config.yaml
n_layer: 11
d_model: 192
n_head: 3
n_kv_head: 3
head_dim: 64
d_mlp: 512
vocab_size: 16384
activation: "swiglu"
norm: "rmsnorm"
norm_place: "peri"
norm_eps: 1e-06
positions: "rope"
rope_base: 10000.0
rope_fraction: 1.0
qk_norm: false
attn_scale: 0.125
bias: "none"
tie_embeddings: true
parallel_block: false
extras: ["capped logits"]
init: "normal"
init_std_qkv: 0.052
init_std_o: 0.0111
init_std_up: 0.052
init_std_down: 0.00679
optimizer: "soap_variant"
lr: 0.00511
beta1: 0.95
beta2: 0.99
weight_decay: 0.087
lr_head: 0.0174
grad_clip: 1.0
warmup_steps: 200
schedule: "wsd"
decay_fraction: 0.932
decay_shape: "linear"
final_lr_fraction: 0.02
batch_tokens: [65536, 131072]
seq_len: 256
doc_mask: true
train_tokens: 325100000
steps: 3337
dataset: "wikipedia_en"
Each number is 50 + 12 x the weight over its row's rms, rounded and kept within 0 to 99. Layers, rows and columns count from 0. The size before them is the row's rms in percent of the matrix's.

# layer 2 attention value, 192x192, rms 0.116, rows 63, columns 0-63
086:68 55 66 80 36 55 62 76 47 72 79 39 49 58 50 59 60 65 42 67 74 55 69 47 46 58 57 53 56 43 47 58 52 54 50 50 56 27 46 63 76 39 54 33 47 53 24 44 50 45 40 48 41 45 43 47 45 55 57 50 70 38 29 47
# layer 2 attention output (transposed), 192x192, rms 0.103, rows 63, columns 0-63
091:60 58 38 62 50 58 56 62 40 64 77 47 54 43 62 64 42 40 45 54 61 51 56 48 33 52 33 43 44 56 40 46 43 46 74 64 38 48 55 46 62 80 34 41 54 47 61 52 24 34 62 69 56 55 58 37 33 64 27 52 33 49 70 56
# layer 2 attention query, 192x192, rms 0.106, rows 64-117, columns 0-63
081:64 52 51 60 48 40 46 56 39 63 40 44 63 51 64 39 50 46 53 41 21 46 35 64 45 47 56 59 46 52 50 60 31 45 41 68 61 31 45 50 52 55 70 41 49 47 43 39 47 60 52 49 52 52 46 52 47 37 32 41 58 47 41 73
085:38 55 58 66 58 62 36 51 44 53 41 50 61 49 29 49 57 40 45 51 57 49 47 79 55 47 63 45 49 44 30 50 50 74 61 72 40 45 30 61 54 47 39 38 54 53 61 61 49 44 48 69 51 50 41 43 57 38 76 67 58 46 49 62
089:60 39 69 74 53 55 47 43 43 34 49 39 43 53 73 46 53 57 48 61 54 40 41 57 56 48 60 23 32 52 46 60 56 48 42 44 64 37 54 57 64 50 39 55 46 54 73 56 52 36 48 59 27 60 35 36 49 44 57 53 55 28 53 66
086:40 40 46 34 50 62 61 39 54 47 61 60 53 50 53 38 57 63 78 55 49 52 52 63 43 61 34 69 40 44 45 53 42 37 55 25 81 48 79 41 42 43 64 48 36 64 54 28 42 58 48 68 37 41 61 41 44 44 50 57 45 22 52 72
081:47 59 37 48 41 33 63 27 62 39 51 32 42 60 57 52 39 75 64 28 58 61 54 55 47 54 33 44 54 62 61 45 62 59 64 44 46 63 55 55 48 52 48 59 53 48 58 38 69 38 44 46 41 47 56 39 53 61 32 78 38 43 65 54
089:68 47 36 35 47 51 44 53 50 46 47 38 51 63 65 61 49 54 59 44 40 82 70 69 35 47 55 38 63 56 37 29 75 43 43 60 36 57 40 72 48 52 60 54 39 51 48 42 52 51 49 59 34 53 56 55 44 49 57 63 63 55 42 48
085:56 41 68 35 34 43 64 67 50 25 61 52 61 47 35 41 65 52 55 58 71 60 67 39 59 62 43 52 64 59 41 49 48 75 48 40 59 66 55 57 60 65 36 51 42 34 42 16 51 31 43 59 65 22 76 33 46 38 35 41 64 47 66 53
087:62 31 47 50 38 50 67 48 39 53 40 57 58 61 30 47 41 37 61 54 46 39 36 54 43 47 55 56 38 38 39 28 47 51 52 48 73 43 50 39 58 54 37 53 40 72 66 47 47 50 58 37 41 48 57 41 59 35 61 65 34 42 59 39
090:53 56 44 55 69 68 57 59 49 52 33 56 66 39 51 41 46 61 63 58 34 59 42 58 70 48 61 57 56 42 38 51 74 59 56 39 35 35 51 51 07 42 54 25 49 65 78 51 50 68 68 36 50 48 48 64 51 57 50 35 49 60 79 33
087:48 48 53 40 44 42 46 54 48 24 48 60 35 56 54 60 52 40 43 49 55 65 46 65 69 60 45 56 29 53 43 53 53 70 45 55 52 35 69 37 50 52 42 49 55 70 62 61 34 45 50 70 80 35 55 38 78 71 54 70 53 32 38 41
093:34 60 55 24 60 46 53 61 45 70 53 57 62 45 40 59 46 38 45 33 56 38 44 29 33 57 41 48 60 45 64 61 44 48 74 89 53 40 42 53 48 57 34 48 36 60 64 56 44 61 45 65 31 47 52 67 48 72 58 64 73 47 66 48
105:56 63 37 42 68 59 46 42 62 34 46 48 57 64 53 53 47 50 42 45 53 59 58 65 64 52 40 65 24 69 53 76 41 42 60 48 69 50 56 65 62 43 39 44 59 62 37 52 52 23 21 42 66 61 43 52 38 46 41 42 53 44 51 60
104:74 19 63 63 42 62 61 71 35 48 61 53 50 34 48 54 61 52 43 41 60 37 58 38 35 33 36 59 65 56 63 62 39 59 57 66 23 50 42 53 70 56 70 34 42 52 46 56 38 50 38 42 47 50 35 39 45 38 38 45 43 50 44 47
097:43 50 27 47 46 27 28 36 36 33 47 44 54 48 42 50 54 53 36 60 39 35 30 34 46 44 73 46 63 50 49 44 69 40 31 44 62 48 40 60 39 57 76 39 65 45 25 58 40 64 56 38 45 42 51 61 62 68 34 51 59 57 54 62
097:24 70 74 51 49 70 53 54 37 63 74 45 67 64 43 61 58 48 51 49 39 57 46 68 57 51 29 42 57 50 74 65 26 58 64 48 31 72 40 36 31 57 59 59 16 35 46 38 50 42 40 19 37 50 44 55 39 34 76 56 60 62 45 40
116:52 54 40 71 61 57 45 25 55 56 56 40 43 46 57 57 82 62 36 42 58 49 36 63 46 45 50 42 71 54 47 62 28 48 42 60 32 38 35 38 57 59 44 43 45 46 49 56 40 44 45 44 60 31 39 42 68 38 58 44 57 87 72 47
092:51 61 54 52 45 42 54 60 47 26 33 42 50 71 63 41 46 28 79 46 55 47 28 61 64 65 67 70 36 52 72 49 56 45 41 39 73 56 54 48 57 55 19 42 40 50 57 30 47 50 51 58 67 49 61 38 59 41 32 39 43 56 41 65
097:40 58 55 44 40 44 50 29 48 63 61 80 35 51 69 42 29 47 39 57 50 69 60 19 54 42 40 41 41 42 54 56 33 49 46 86 61 67 44 37 41 60 66 41 54 59 78 44 26 47 60 58 39 70 30 49 36 44 39 74 56 53 47 50
108:59 49 41 35 44 56 56 32 48 55 52 39 60 76 64 65 54 50 50 47 38 60 53 61 60 48 59 62 41 34 30 56 61 45 37 41 68 33 30 58 48 48 68 31 66 60 50 48 67 66 63 63 31 34 49 55 52 37 42 56 65 50 51 50
096:69 53 53 46 64 49 48 48 55 52 54 46 28 26 53 31 44 57 56 36 69 39 55 43 22 71 75 71 38 54 50 56 68 44 61 75 33 49 32 41 73 30 52 35 43 60 43 29 34 49 43 48 58 63 53 46 47 45 60 35 49 68 33 63
098:47 44 67 65 50 46 75 41 53 59 68 29 59 29 41 50 51 59 43 50 53 31 32 51 39 41 53 46 61 63 33 48 49 43 52 71 61 54 70 25 40 54 53 36 58 49 71 52 34 28 30 48 59 40 54 33 60 40 41 45 52 71 66 39
102:43 59 58 43 42 43 30 43 36 57 23 72 27 50 37 60 53 63 25 40 38 50 47 40 53 60 60 42 71 50 34 63 48 55 48 62 53 38 38 46 44 60 67 47 35 15 58 45 50 38 40 43 59 60 73 38 57 21 57 74 46 59 46 54
103:40 75 47 41 47 41 59 55 67 44 35 50 33 58 51 82 53 39 50 70 60 30 61 44 79 47 54 36 45 46 58 55 40 31 49 52 46 63 41 43 60 33 48 48 59 59 49 66 63 66 44 42 35 77 55 60 65 22 38 58 55 57 38 37
105:58 68 59 54 61 45 44 45 48 51 41 51 60 55 50 87 43 58 63 71 43 51 58 42 49 47 50 26 48 28 82 53 41 56 41 73 38 60 53 60 65 39 44 65 14 67 64 74 51 49 42 54 58 29 62 54 48 38 57 46 28 42 47 62
098:28 46 38 30 57 35 44 39 50 54 29 33 49 59 31 49 35 69 50 43 57 58 67 48 36 26 52 58 58 47 47 42 79 61 30 35 52 42 43 44 24 57 43 45 65 62 21 72 48 69 46 64 54 77 46 53 29 59 50 40 41 60 50 47
102:52 36 47 58 78 74 38 58 52 47 42 48 52 40 41 49 68 45 47 35 47 45 39 69 61 41 78 73 41 28 53 60 46 57 45 44 74 48 39 60 56 45 44 61 54 47 29 68 71 50 52 50 57 51 73 55 54 42 46 72 31 43 58 47
102:54 55 47 59 65 55 63 64 64 40 35 24 54 49 35 62 40 31 53 59 47 57 49 63 46 43 45 52 44 52 68 51 60 52 49 63 49 34 33 70 33 56 50 31 59 41 75 60 44 66 34 38 25 54 59 32 45 63 45 56 65 61 64 47
102:42 67 37 41 70 57 45 36 44 60 58 53 50 69 42 47 61 49 44 46 50 47 44 48 44 45 58 48 55 45 56 57 34 71 37 46 50 50 54 27 33 69 60 48 30 68 30 52 39 69 39 67 55 57 44 44 48 59 59 47 80 69 44 25
108:56 41 75 48 45 42 60 40 58 53 63 43 38 63 56 42 48 26 54 44 65 45 36 38 33 53 34 60 64 68 44 53 59 57 72 67 44 52 43 37 48 79 58 49 50 39 49 54 42 67 39 43 77 45 54 54 41 54 48 53 45 44 72 32
098:12 49 55 65 47 28 34 43 45 47 53 50 38 48 34 46 39 62 59 50 49 31 42 50 41 64 36 54 41 44 76 69 54 45 45 55 41 33 68 82 62 50 37 63 47 68 55 38 43 40 62 56 41 55 49 55 48 47 36 43 50 49 67 57
104:61 38 45 39 49 56 53 39 51 40 62 58 69 73 62 69 70 53 40 41 72 63 41 48 53 57 48 37 50 68 60 60 58 65 42 35 33 54 54 18 53 28 66 59 51 58 26 27 38 43 71 62 40 62 50 54 46 45 35 47 74 49 58 41
101:24 51 51 55 57 60 44 42 63 61 59 59 55 42 53 33 35 40 53 48 89 55 56 39 59 37 48 54 40 60 35 39 56 50 65 63 45 47 36 40 37 50 43 77 53 58 40 64 80 28 67 49 62 58 47 59 56 59 40 37 65 47 47 51
092:51 52 45 51 60 40 42 61 53 56 60 57 53 48 44 50 58 20 47 50 62 56 63 59 62 53 56 67 59 33 42 60 45 61 40 26 33 25 58 46 58 52 45 40 64 45 47 55 54 54 24 34 48 48 44 64 22 70 46 50 63 57 60 60
085:48 69 47 44 77 44 71 61 65 41 62 47 48 16 53 56 65 41 61 83 69 58 44 47 63 55 47 48 56 42 61 40 60 65 57 59 52 43 65 44 54 45 27 51 45 51 41 47 55 42 57 49 54 51 37 54 43 56 31 23 40 47 44 49
089:42 64 38 59 58 46 27 44 49 28 46 40 48 55 49 61 66 61 37 44 58 54 60 72 47 44 46 44 39 58 38 48 79 62 48 67 55 40 46 54 60 56 58 54 54 58 44 46 54 71 55 80 25 48 38 41 54 44 41 59 46 64 20 56
074:54 46 61 33 44 61 48 39 62 63 58 35 63 62 48 60 35 42 48 32 36 30 35 36 48 40 60 70 36 41 35 39 34 30 57 39 64 54 45 43 68 56 56 48 52 32 49 54 48 45 45 37 61 44 68 42 41 37 59 41 46 60 49 50
085:68 38 57 50 39 68 65 47 45 60 70 46 54 27 69 70 48 59 50 55 43 37 65 69 54 39 47 89 53 66 59 53 58 57 62 45 40 53 51 46 44 40 44 36 54 16 36 48 46 57 61 45 65 45 47 52 40 30 51 52 43 40 56 82
084:37 48 67 58 57 54 57 47 52 43 57 48 57 42 42 52 82 64 68 45 58 60 57 37 57 48 42 61 36 36 70 71 54 42 57 57 47 60 74 61 50 46 68 41 52 35 44 50 43 62 52 29 45 39 62 20 30 39 48 68 36 54 32 64
081:23 71 30 41 38 40 30 44 41 52 45 47 47 49 46 30 54 49 37 55 26 32 49 31 32 88 35 54 42 55 49 40 37 24 55 49 48 47 41 52 50 40 65 55 44 62 38 46 46 65 42 53 61 44 56 48 56 49 63 63 33 60 51 59
096:59 59 55 41 57 63 50 29 44 59 49 54 33 31 60 37 35 45 44 50 40 51 45 55 40 54 61 54 44 45 22 51 41 24 44 42 52 61 48 30 40 36 67 50 63 70 47 56 57 56 59 52 58 39 48 43 45 37 42 43 58 29 58 65
094:37 52 53 68 54 73 57 49 50 56 48 60 36 47 53 37 54 48 45 42 38 72 46 66 41 57 41 69 36 26 40 72 42 29 54 48 50 77 50 73 39 43 69 59 49 42 59 55 52 41 35 32 55 46 55 66 42 58 55 27 54 15 48 51
085:38 56 39 64 72 33 41 64 35 33 43 63 46 32 45 44 14 47 34 43 54 53 53 62 56 52 59 49 41 37 59 45 49 42 40 56 56 60 56 73 46 55 61 52 78 41 67 41 31 52 51 53 79 46 40 50 35 40 57 31 44 66 53 62
093:46 39 57 57 71 53 51 32 65 40 45 41 48 72 41 38 48 68 58 64 40 56 45 62 65 48 35 41 71 41 56 50 69 51 55 60 50 56 45 36 49 46 59 59 48 71 55 44 70 66 53 38 56 46 49 55 53 21 71 37 57 48 54 36
083:32 79 81 56 49 60 54 63 45 61 46 37 47 44 51 41 44 55 57 73 51 57 51 50 42 64 52 63 40 33 56 63 40 62 51 66 89 51 41 63 58 63 46 49 56 74 49 30 69 47 54 51 54 60 70 73 39 44 61 54 50 61 47 61
097:37 52 60 40 58 47 49 49 26 57 29 56 54 49 51 60 50 47 44 42 48 38 53 59 54 52 53 45 35 40 54 60 43 56 45 41 39 57 47 58 75 43 62 54 39 47 79 67 21 43 56 61 61 53 65 45 62 72 64 50 48 42 39 53
099:36 55 25 62 45 53 37 39 41 54 66 67 72 35 40 63 49 47 53 56 53 47 53 66 34 65 47 43 33 49 20 57 56 74 53 31 45 45 56 88 69 22 50 56 50 43 29 48 64 36 52 47 67 64 49 60 24 56 35 53 49 51 57 58
114:47 38 71 41 46 51 65 41 52 59 37 46 49 44 40 62 64 52 36 39 75 56 44 57 47 35 49 61 46 47 50 53 43 52 51 48 53 67 46 56 56 47 49 43 54 68 62 37 40 31 37 52 45 48 58 65 42 56 53 51 72 42 59 31
090:30 36 39 47 75 31 34 58 58 53 63 52 43 35 27 47 43 59 18 56 52 49 74 53 50 42 59 45 59 32 61 66 53 61 31 37 39 41 80 48 62 74 46 44 56 38 30 69 51 46 53 35 46 58 47 58 61 42 41 48 43 60 48 25
110:41 59 22 33 60 50 54 51 60 55 43 55 46 69 48 61 34 32 71 72 34 64 57 42 52 49 65 72 40 21 43 41 54 37 65 25 72 46 68 59 53 56 32 68 54 50 31 56 60 46 40 51 52 44 62 48 58 20 16 84 55 39 63 72
115:44 57 48 49 28 51 51 52 50 71 54 56 39 56 62 67 35 63 64 47 49 51 66 70 47 45 62 49 42 43 62 51 33 28 54 53 51 50 53 31 30 39 60 64 22 59 28 52 52 65 51 47 30 68 49 62 52 65 48 47 35 63 40 70
110:64 54 70 57 59 55 38 38 52 71 53 47 62 63 61 44 36 51 23 47 59 52 25 68 60 64 53 60 48 38 39 43 42 52 21 50 43 46 61 52 40 62 30 50 43 49 64 63 54 71 55 71 33 35 60 37 40 44 48 25 55 63 58 40
102:49 61 36 39 52 51 34 80 37 67 27 48 48 63 42 53 53 61 65 55 47 62 53 54 38 53 40 40 39 65 52 47 53 35 43 41 59 61 48 50 54 52 59 68 47 65 30 57 61 51 58 56 38 50 57 44 49 49 66 62 50 33 61 65
100:53 41 69 69 40 54 51 40 37 48 39 60 69 57 37 34 57 46 52 46 45 72 64 48 47 43 45 46 48 34 42 53 63 26 60 61 75 48 64 39 27 55 59 43 56 35 54 31 54 44 47 59 45 51 31 69 64 40 60 58 62 38 38 58
105:69 27 39 66 45 55 49 49 70 72 59 49 50 51 58 56 58 49 46 71 23 35 56 43 48 54 62 45 56 35 54 37 51 44 35 45 29 42 42 49 48 26 47 55 50 52 46 50 42 40 26 34 42 69 32 51 38 73 40 39 52 55 40 59
# layer 2 attention key, 192x192, rms 0.106, rows 64-116, columns 0-63
080:48 57 28 68 41 63 70 35 42 27 51 52 48 72 42 34 53 49 66 54 46 34 40 31 48 62 47 72 59 59 67 35 34 37 54 38 50 51 60 74 52 55 60 45 60 56 44 43 70 38 68 73 54 65 46 70 62 58 64 56 48 34 60 60
091:50 67 50 34 43 54 52 56 41 57 42 70 41 30 55 67 53 48 48 46 61 66 52 45 53 54 39 48 36 65 50 57 43 45 45 62 49 57 53 59 39 50 48 58 43 58 66 54 41 34 59 34 56 45 57 48 58 55 40 57 60 53 66 46
080:70 45 59 35 80 50 68 36 35 59 28 42 46 61 54 43 64 47 41 43 62 77 56 35 47 55 59 54 41 43 53 44 46 42 51 30 43 62 30 65 41 53 47 57 42 54 72 50 52 22 59 50 64 46 65 57 53 57 48 31 53 62 58 50
079:62 54 39 53 57 49 58 46 56 78 36 36 32 49 52 52 42 61 57 64 58 43 57 49 46 77 51 59 55 41 60 39 57 46 59 29 69 42 44 49 46 56 60 33 61 54 61 47 49 44 34 66 34 69 22 63 51 68 39 36 47 51 42 23
084:53 59 40 79 58 24 40 56 44 50 48 68 44 47 61 39 57 55 65 36 54 60 48 28 62 46 59 72 48 56 65 49 53 64 66 43 32 56 46 42 29 65 57 47 58 60 49 51 73 38 49 65 61 56 49 46 51 30 52 50 56 40 56 53
090:36 63 28 41 44 35 51 73 68 29 35 44 54 43 35 51 20 59 46 52 42 51 34 44 54 44 55 36 56 44 53 44 47 48 55 55 58 53 40 64 48 71 36 76 45 40 64 62 72 37 35 51 62 82 34 58 61 54 53 54 59 56 67 58
078:59 48 58 62 43 49 62 59 60 38 62 46 61 63 40 65 35 46 38 61 58 45 59 56 75 43 61 58 52 59 42 57 71 42 28 80 57 49 28 44 47 35 22 40 45 45 70 69 60 48 56 64 56 60 78 40 49 47 32 48 61 57 60 46
089:46 56 56 79 53 32 49 64 25 73 63 28 48 37 40 61 72 48 60 61 57 71 65 40 58 64 57 43 52 42 46 26 69 54 60 44 45 33 40 59 62 55 52 29 55 62 61 40 40 51 40 44 46 57 48 34 60 39 31 67 53 20 37 39
108:56 43 59 33 34 52 22 43 55 30 63 60 48 19 61 32 44 30 66 38 51 41 54 43 39 44 66 51 62 53 48 49 51 68 36 44 68 38 64 47 43 63 42 38 59 69 48 37 43 65 41 29 53 64 46 46 34 38 51 72 47 62 48 52
093:41 55 69 42 51 39 68 37 61 72 47 43 28 63 61 51 53 33 41 49 46 46 49 45 54 46 41 60 39 53 39 55 80 50 60 68 60 53 54 67 58 66 57 36 74 78 41 62 56 43 57 69 60 43 44 30 53 67 48 59 63 57 52 56
099:45 55 46 36 78 61 49 45 61 50 55 51 59 45 55 61 69 42 36 28 66 27 55 49 34 55 67 47 30 60 56 48 36 44 70 98 52 40 49 61 56 52 39 43 46 36 62 47 36 54 48 56 47 30 40 52 51 47 72 64 46 52 57 62
098:61 60 29 30 64 40 50 53 65 44 63 64 34 51 38 38 45 49 46 49 46 68 48 51 56 42 51 42 60 45 30 64 49 46 58 56 62 59 38 52 62 33 51 27 78 47 56 72 53 61 45 40 66 42 55 47 52 46 35 51 31 12 47 59
101:59 49 62 60 57 58 65 38 51 43 60 60 43 58 45 39 57 50 48 58 59 72 54 70 45 40 25 63 57 50 47 42 54 53 69 62 56 37 35 48 70 39 41 65 57 59 49 56 68 38 39 49 48 43 21 45 45 63 30 64 40 59 44 28
095:67 54 50 39 36 40 38 41 54 63 27 45 44 50 56 54 44 65 49 65 56 36 38 49 47 55 58 40 59 45 51 47 63 63 25 50 38 41 28 41 54 24 61 55 41 71 51 72 36 67 49 56 32 48 38 53 71 64 32 26 69 44 46 56
104:59 64 56 46 60 50 55 70 37 35 54 27 55 54 47 67 47 53 53 52 57 49 29 75 66 43 51 55 53 59 56 32 46 53 66 36 25 55 48 37 37 40 54 46 30 29 40 66 58 47 62 29 32 43 31 53 21 53 51 55 45 53 49 78
097:69 35 37 81 60 84 41 58 38 62 38 49 45 49 59 58 66 72 60 45 68 53 39 63 46 41 37 30 51 52 48 56 25 55 62 62 42 41 73 63 57 48 45 56 33 36 48 45 63 37 54 55 66 27 48 36 63 77 34 48 51 66 62 78
115:53 48 72 55 48 33 66 65 38 29 46 56 33 53 61 43 43 42 46 51 53 54 22 41 74 67 58 57 44 68 43 51 54 54 45 28 55 64 46 34 45 37 42 48 62 55 54 38 42 59 42 73 69 52 29 38 44 65 43 31 37 52 64 66
099:44 59 55 37 51 28 64 20 32 66 50 68 39 77 63 59 33 45 38 58 55 65 63 49 69 57 52 60 44 32 56 35 41 47 38 60 64 65 64 42 48 67 57 43 51 40 72 51 28 48 40 76 37 55 36 35 55 26 27 58 54 60 27 57
102:69 38 34 43 50 44 58 52 48 60 49 36 47 66 45 62 61 32 39 48 55 67 81 54 33 59 39 33 49 39 42 62 60 37 61 48 73 49 39 57 57 48 42 25 55 48 43 50 60 64 50 55 45 44 55 46 34 48 34 48 61 54 41 66
092:46 83 46 38 73 54 40 62 51 44 55 54 38 31 35 53 32 36 50 30 64 61 62 49 43 42 55 55 59 37 50 41 52 26 59 69 35 47 36 60 54 46 56 63 59 54 43 35 34 47 39 67 48 50 39 43 39 74 60 64 52 61 38 74
101:56 52 92 59 58 67 58 47 58 57 63 45 60 19 40 62 44 77 55 41 48 27 34 48 41 37 42 40 50 66 60 41 31 41 40 77 56 42 61 28 33 63 45 56 79 59 50 43 45 45 43 62 51 45 50 36 41 42 51 46 46 65 37 77
105:53 52 57 20 44 48 46 44 42 54 23 63 35 45 24 55 42 52 28 56 52 60 52 41 45 60 49 40 37 62 17 60 66 67 49 81 50 56 43 41 60 46 54 43 38 23 48 39 56 48 56 47 62 47 62 42 41 25 43 74 41 54 43 58
104:50 55 52 42 51 29 66 47 43 58 34 50 53 53 49 62 48 43 46 56 44 45 56 51 64 50 53 52 38 37 37 57 74 42 48 47 31 51 41 47 25 44 35 55 52 62 47 74 59 76 52 36 53 49 47 56 48 37 36 64 55 74 43 48
102:62 43 43 41 68 41 44 51 39 59 56 70 45 44 37 62 64 39 55 68 46 44 52 47 51 51 41 43 65 58 69 51 41 56 49 54 43 33 68 61 53 61 50 38 38 51 46 65 48 52 58 45 61 26 71 45 50 43 67 48 38 65 63 63
099:37 31 19 47 53 26 63 40 66 40 50 47 55 43 33 21 52 62 52 33 58 57 59 33 54 30 60 45 69 58 36 35 71 63 36 44 45 41 54 35 22 48 53 38 52 66 60 61 27 49 58 52 72 71 41 60 43 50 43 53 41 58 50 44
097:51 45 36 62 66 40 54 78 47 26 28 42 48 55 38 59 51 41 40 44 46 57 39 58 56 57 65 54 48 31 44 56 46 46 37 54 74 51 43 37 56 35 44 53 53 37 42 64 59 36 42 61 61 41 55 52 55 51 42 40 39 44 38 35
102:49 36 40 59 65 45 37 55 43 61 43 30 51 50 54 53 44 35 48 56 45 45 72 72 40 51 25 57 45 46 64 77 62 63 54 44 42 38 44 56 40 39 48 42 71 47 43 38 42 28 41 46 29 56 51 51 39 60 50 50 79 48 82 44
101:56 66 35 43 53 74 36 36 60 56 69 54 43 54 46 29 46 38 54 63 54 48 53 54 44 55 56 59 46 43 46 67 47 37 19 40 28 50 61 32 47 63 65 51 56 42 47 70 48 55 44 47 68 66 27 54 42 58 60 55 61 71 39 47
104:51 75 66 47 45 59 39 61 42 66 62 37 29 43 47 63 50 64 45 33 62 43 63 51 42 60 37 64 63 65 78 61 46 62 60 64 24 65 47 41 62 71 68 60 50 43 72 43 43 52 60 55 59 55 51 37 36 63 43 57 47 29 63 36
100:28 51 55 68 46 44 53 29 68 27 40 62 51 43 29 43 55 53 64 57 37 32 43 48 59 47 27 63 44 48 63 53 58 33 46 50 44 23 64 77 47 60 28 58 49 53 24 37 65 53 50 46 52 50 42 58 42 52 27 50 45 58 67 65
101:54 35 33 39 37 70 37 39 58 37 62 67 68 52 56 55 69 46 56 45 56 51 42 42 60 51 51 51 59 63 66 54 71 51 48 41 43 57 62 41 74 54 43 49 52 29 26 38 65 37 47 39 82 51 48 41 64 38 58 70 57 74 42 49
101:53 42 58 57 65 52 34 61 49 59 70 49 54 32 68 47 47 37 46 54 68 56 44 35 41 59 46 82 49 48 39 37 68 47 49 59 54 45 35 32 33 53 56 58 52 56 45 41 76 44 73 53 62 58 44 42 48 57 36 54 61 32 34 37
091:67 42 54 61 62 53 59 42 48 33 48 38 43 57 56 56 47 49 51 55 62 43 44 51 59 52 58 40 65 41 39 45 45 32 54 42 38 26 78 56 57 41 44 48 62 61 59 52 35 77 58 54 48 48 55 46 43 69 56 53 22 34 53 71
083:46 44 52 77 61 46 43 51 43 39 47 60 55 37 23 32 42 33 53 58 50 64 27 57 36 54 33 64 52 44 48 42 55 49 45 50 60 57 46 62 42 45 46 77 52 48 32 63 64 50 51 43 44 59 34 55 51 31 58 76 30 51 63 49
089:46 69 33 60 52 62 54 44 35 54 61 42 47 65 35 50 65 54 52 69 36 57 61 39 51 42 50 44 37 60 61 47 64 72 61 57 63 56 58 47 55 53 70 59 43 63 50 46 57 41 52 64 47 50 59 27 68 58 37 45 55 66 36 29
092:27 42 52 51 46 70 39 43 53 40 33 58 55 37 59 45 57 64 71 45 46 47 50 38 59 45 55 48 28 52 76 37 56 67 66 33 47 65 44 45 25 33 60 50 56 59 33 54 46 61 53 44 56 37 61 70 55 70 43 24 30 39 58 50
086:66 46 38 47 41 46 43 44 35 53 43 38 36 34 57 64 44 57 51 62 71 44 45 44 44 38 63 35 47 56 48 35 65 44 63 33 37 73 50 65 50 59 43 49 45 40 33 48 39 74 50 34 56 49 68 41 34 49 34 46 14 53 70 51
083:41 58 49 43 48 26 58 56 51 44 42 51 56 55 43 37 60 55 44 62 59 54 52 62 36 51 39 64 16 30 58 51 46 54 55 49 45 45 42 53 40 39 48 76 49 67 49 54 52 76 53 48 50 49 52 51 45 39 58 55 33 53 54 48
093:31 73 49 47 52 72 46 62 42 29 55 65 55 27 32 50 67 52 45 24 61 68 29 61 43 39 48 56 59 50 56 56 25 59 66 42 49 66 61 51 52 53 46 66 61 43 54 57 40 61 32 33 42 45 38 62 63 51 47 44 40 40 41 42
093:50 45 60 57 44 56 65 49 32 57 72 47 54 63 52 66 42 30 49 29 46 42 46 27 37 58 32 57 46 50 54 55 42 42 69 66 56 47 34 65 46 65 46 73 53 60 51 69 37 38 62 64 51 41 67 39 48 62 40 58 57 39 77 50
097:57 82 54 32 63 50 54 60 45 66 51 58 42 43 68 55 28 55 63 43 65 46 47 54 44 63 37 62 62 40 37 65 29 55 37 65 59 32 67 49 37 36 56 51 62 54 71 55 32 42 55 43 48 36 50 32 62 55 33 46 45 46 60 53
103:40 36 57 58 46 31 50 59 48 29 42 54 77 50 51 71 38 53 50 29 37 29 39 69 53 42 65 45 47 63 49 67 38 53 60 57 64 54 66 41 48 48 46 49 35 46 62 40 59 53 55 33 63 54 49 55 66 36 33 54 57 47 52 55
090:51 33 72 53 45 40 78 29 53 40 47 54 59 63 55 44 48 58 64 41 36 42 47 10 54 47 53 42 46 39 53 26 53 47 33 55 63 50 35 56 34 44 52 44 67 55 58 57 41 34 42 52 59 58 41 57 47 66 57 42 65 64 54 50
109:35 43 37 45 50 64 59 52 48 29 27 41 56 36 55 33 75 63 68 52 43 62 55 65 42 40 38 47 40 37 53 76 49 52 56 60 69 51 51 28 35 34 48 51 65 63 19 48 66 50 47 36 63 70 52 77 38 59 51 62 34 61 50 56
100:51 55 58 45 52 52 64 75 32 36 36 55 32 43 38 72 48 32 53 44 45 32 50 50 52 50 24 64 34 46 31 51 61 41 53 44 41 36 44 74 67 47 48 48 41 55 69 65 36 34 44 44 49 49 20 48 66 44 52 58 50 41 37 42
099:37 63 12 59 44 63 37 28 53 27 54 65 57 51 47 63 46 44 40 50 42 32 59 73 52 67 50 32 51 32 38 52 49 54 37 61 55 36 39 51 47 36 62 47 70 55 42 55 47 50 64 59 60 60 46 40 65 42 33 63 67 48 68 57
098:36 39 59 42 46 40 68 62 67 45 45 60 50 68 60 53 56 34 41 53 51 61 46 59 51 56 25 75 63 32 56 58 47 59 28 46 52 59 30 53 47 58 44 52 51 46 59 47 52 30 51 50 54 43 57 43 52 39 52 44 62 38 84 53
118:50 39 51 51 70 27 47 56 38 42 49 47 42 63 38 47 32 58 39 38 58 51 55 35 59 77 52 61 50 56 58 43 46 26 39 24 26 44 69 36 57 69 48 37 57 38 21 40 38 37 45 43 53 55 36 44 44 66 13 28 48 57 33 51
089:59 44 39 69 54 43 38 64 57 49 42 59 70 44 53 52 53 59 59 45 55 49 47 47 37 52 48 40 46 61 78 53 47 45 79 70 41 44 55 50 52 55 48 67 58 51 54 40 32 61 56 55 33 60 68 42 51 28 39 69 81 93 55 60
105:44 48 62 51 24 55 51 33 33 77 49 62 21 57 58 53 53 49 48 51 66 39 33 42 61 38 49 49 48 31 49 50 45 27 54 50 33 64 53 54 29 46 60 65 25 38 45 52 51 52 41 30 53 58 48 46 68 50 43 41 42 56 37 65
113:61 48 51 43 72 62 40 62 48 65 63 52 44 81 69 41 42 35 42 57 58 61 52 51 38 49 45 64 49 36 34 72 44 53 56 68 50 24 56 50 49 67 41 63 33 45 37 67 54 70 52 63 24 53 38 56 39 52 49 46 53 44 51 49
107:31 54 43 34 52 38 48 73 48 44 29 51 54 37 41 41 52 57 59 43 40 64 38 36 43 37 49 43 38 38 47 45 52 35 53 48 50 66 44 52 60 66 61 49 56 36 54 47 61 73 49 47 54 36 49 51 66 38 55 72 44 44 47 52
104:60 39 62 52 58 41 33 57 37 52 53 50 69 25 39 27 52 40 41 40 49 66 60 49 38 62 60 41 69 57 40 40 57 55 44 78 51 63 50 33 39 56 48 33 35 30 70 45 56 33 48 49 34 45 42 66 53 51 67 44 51 44 46 46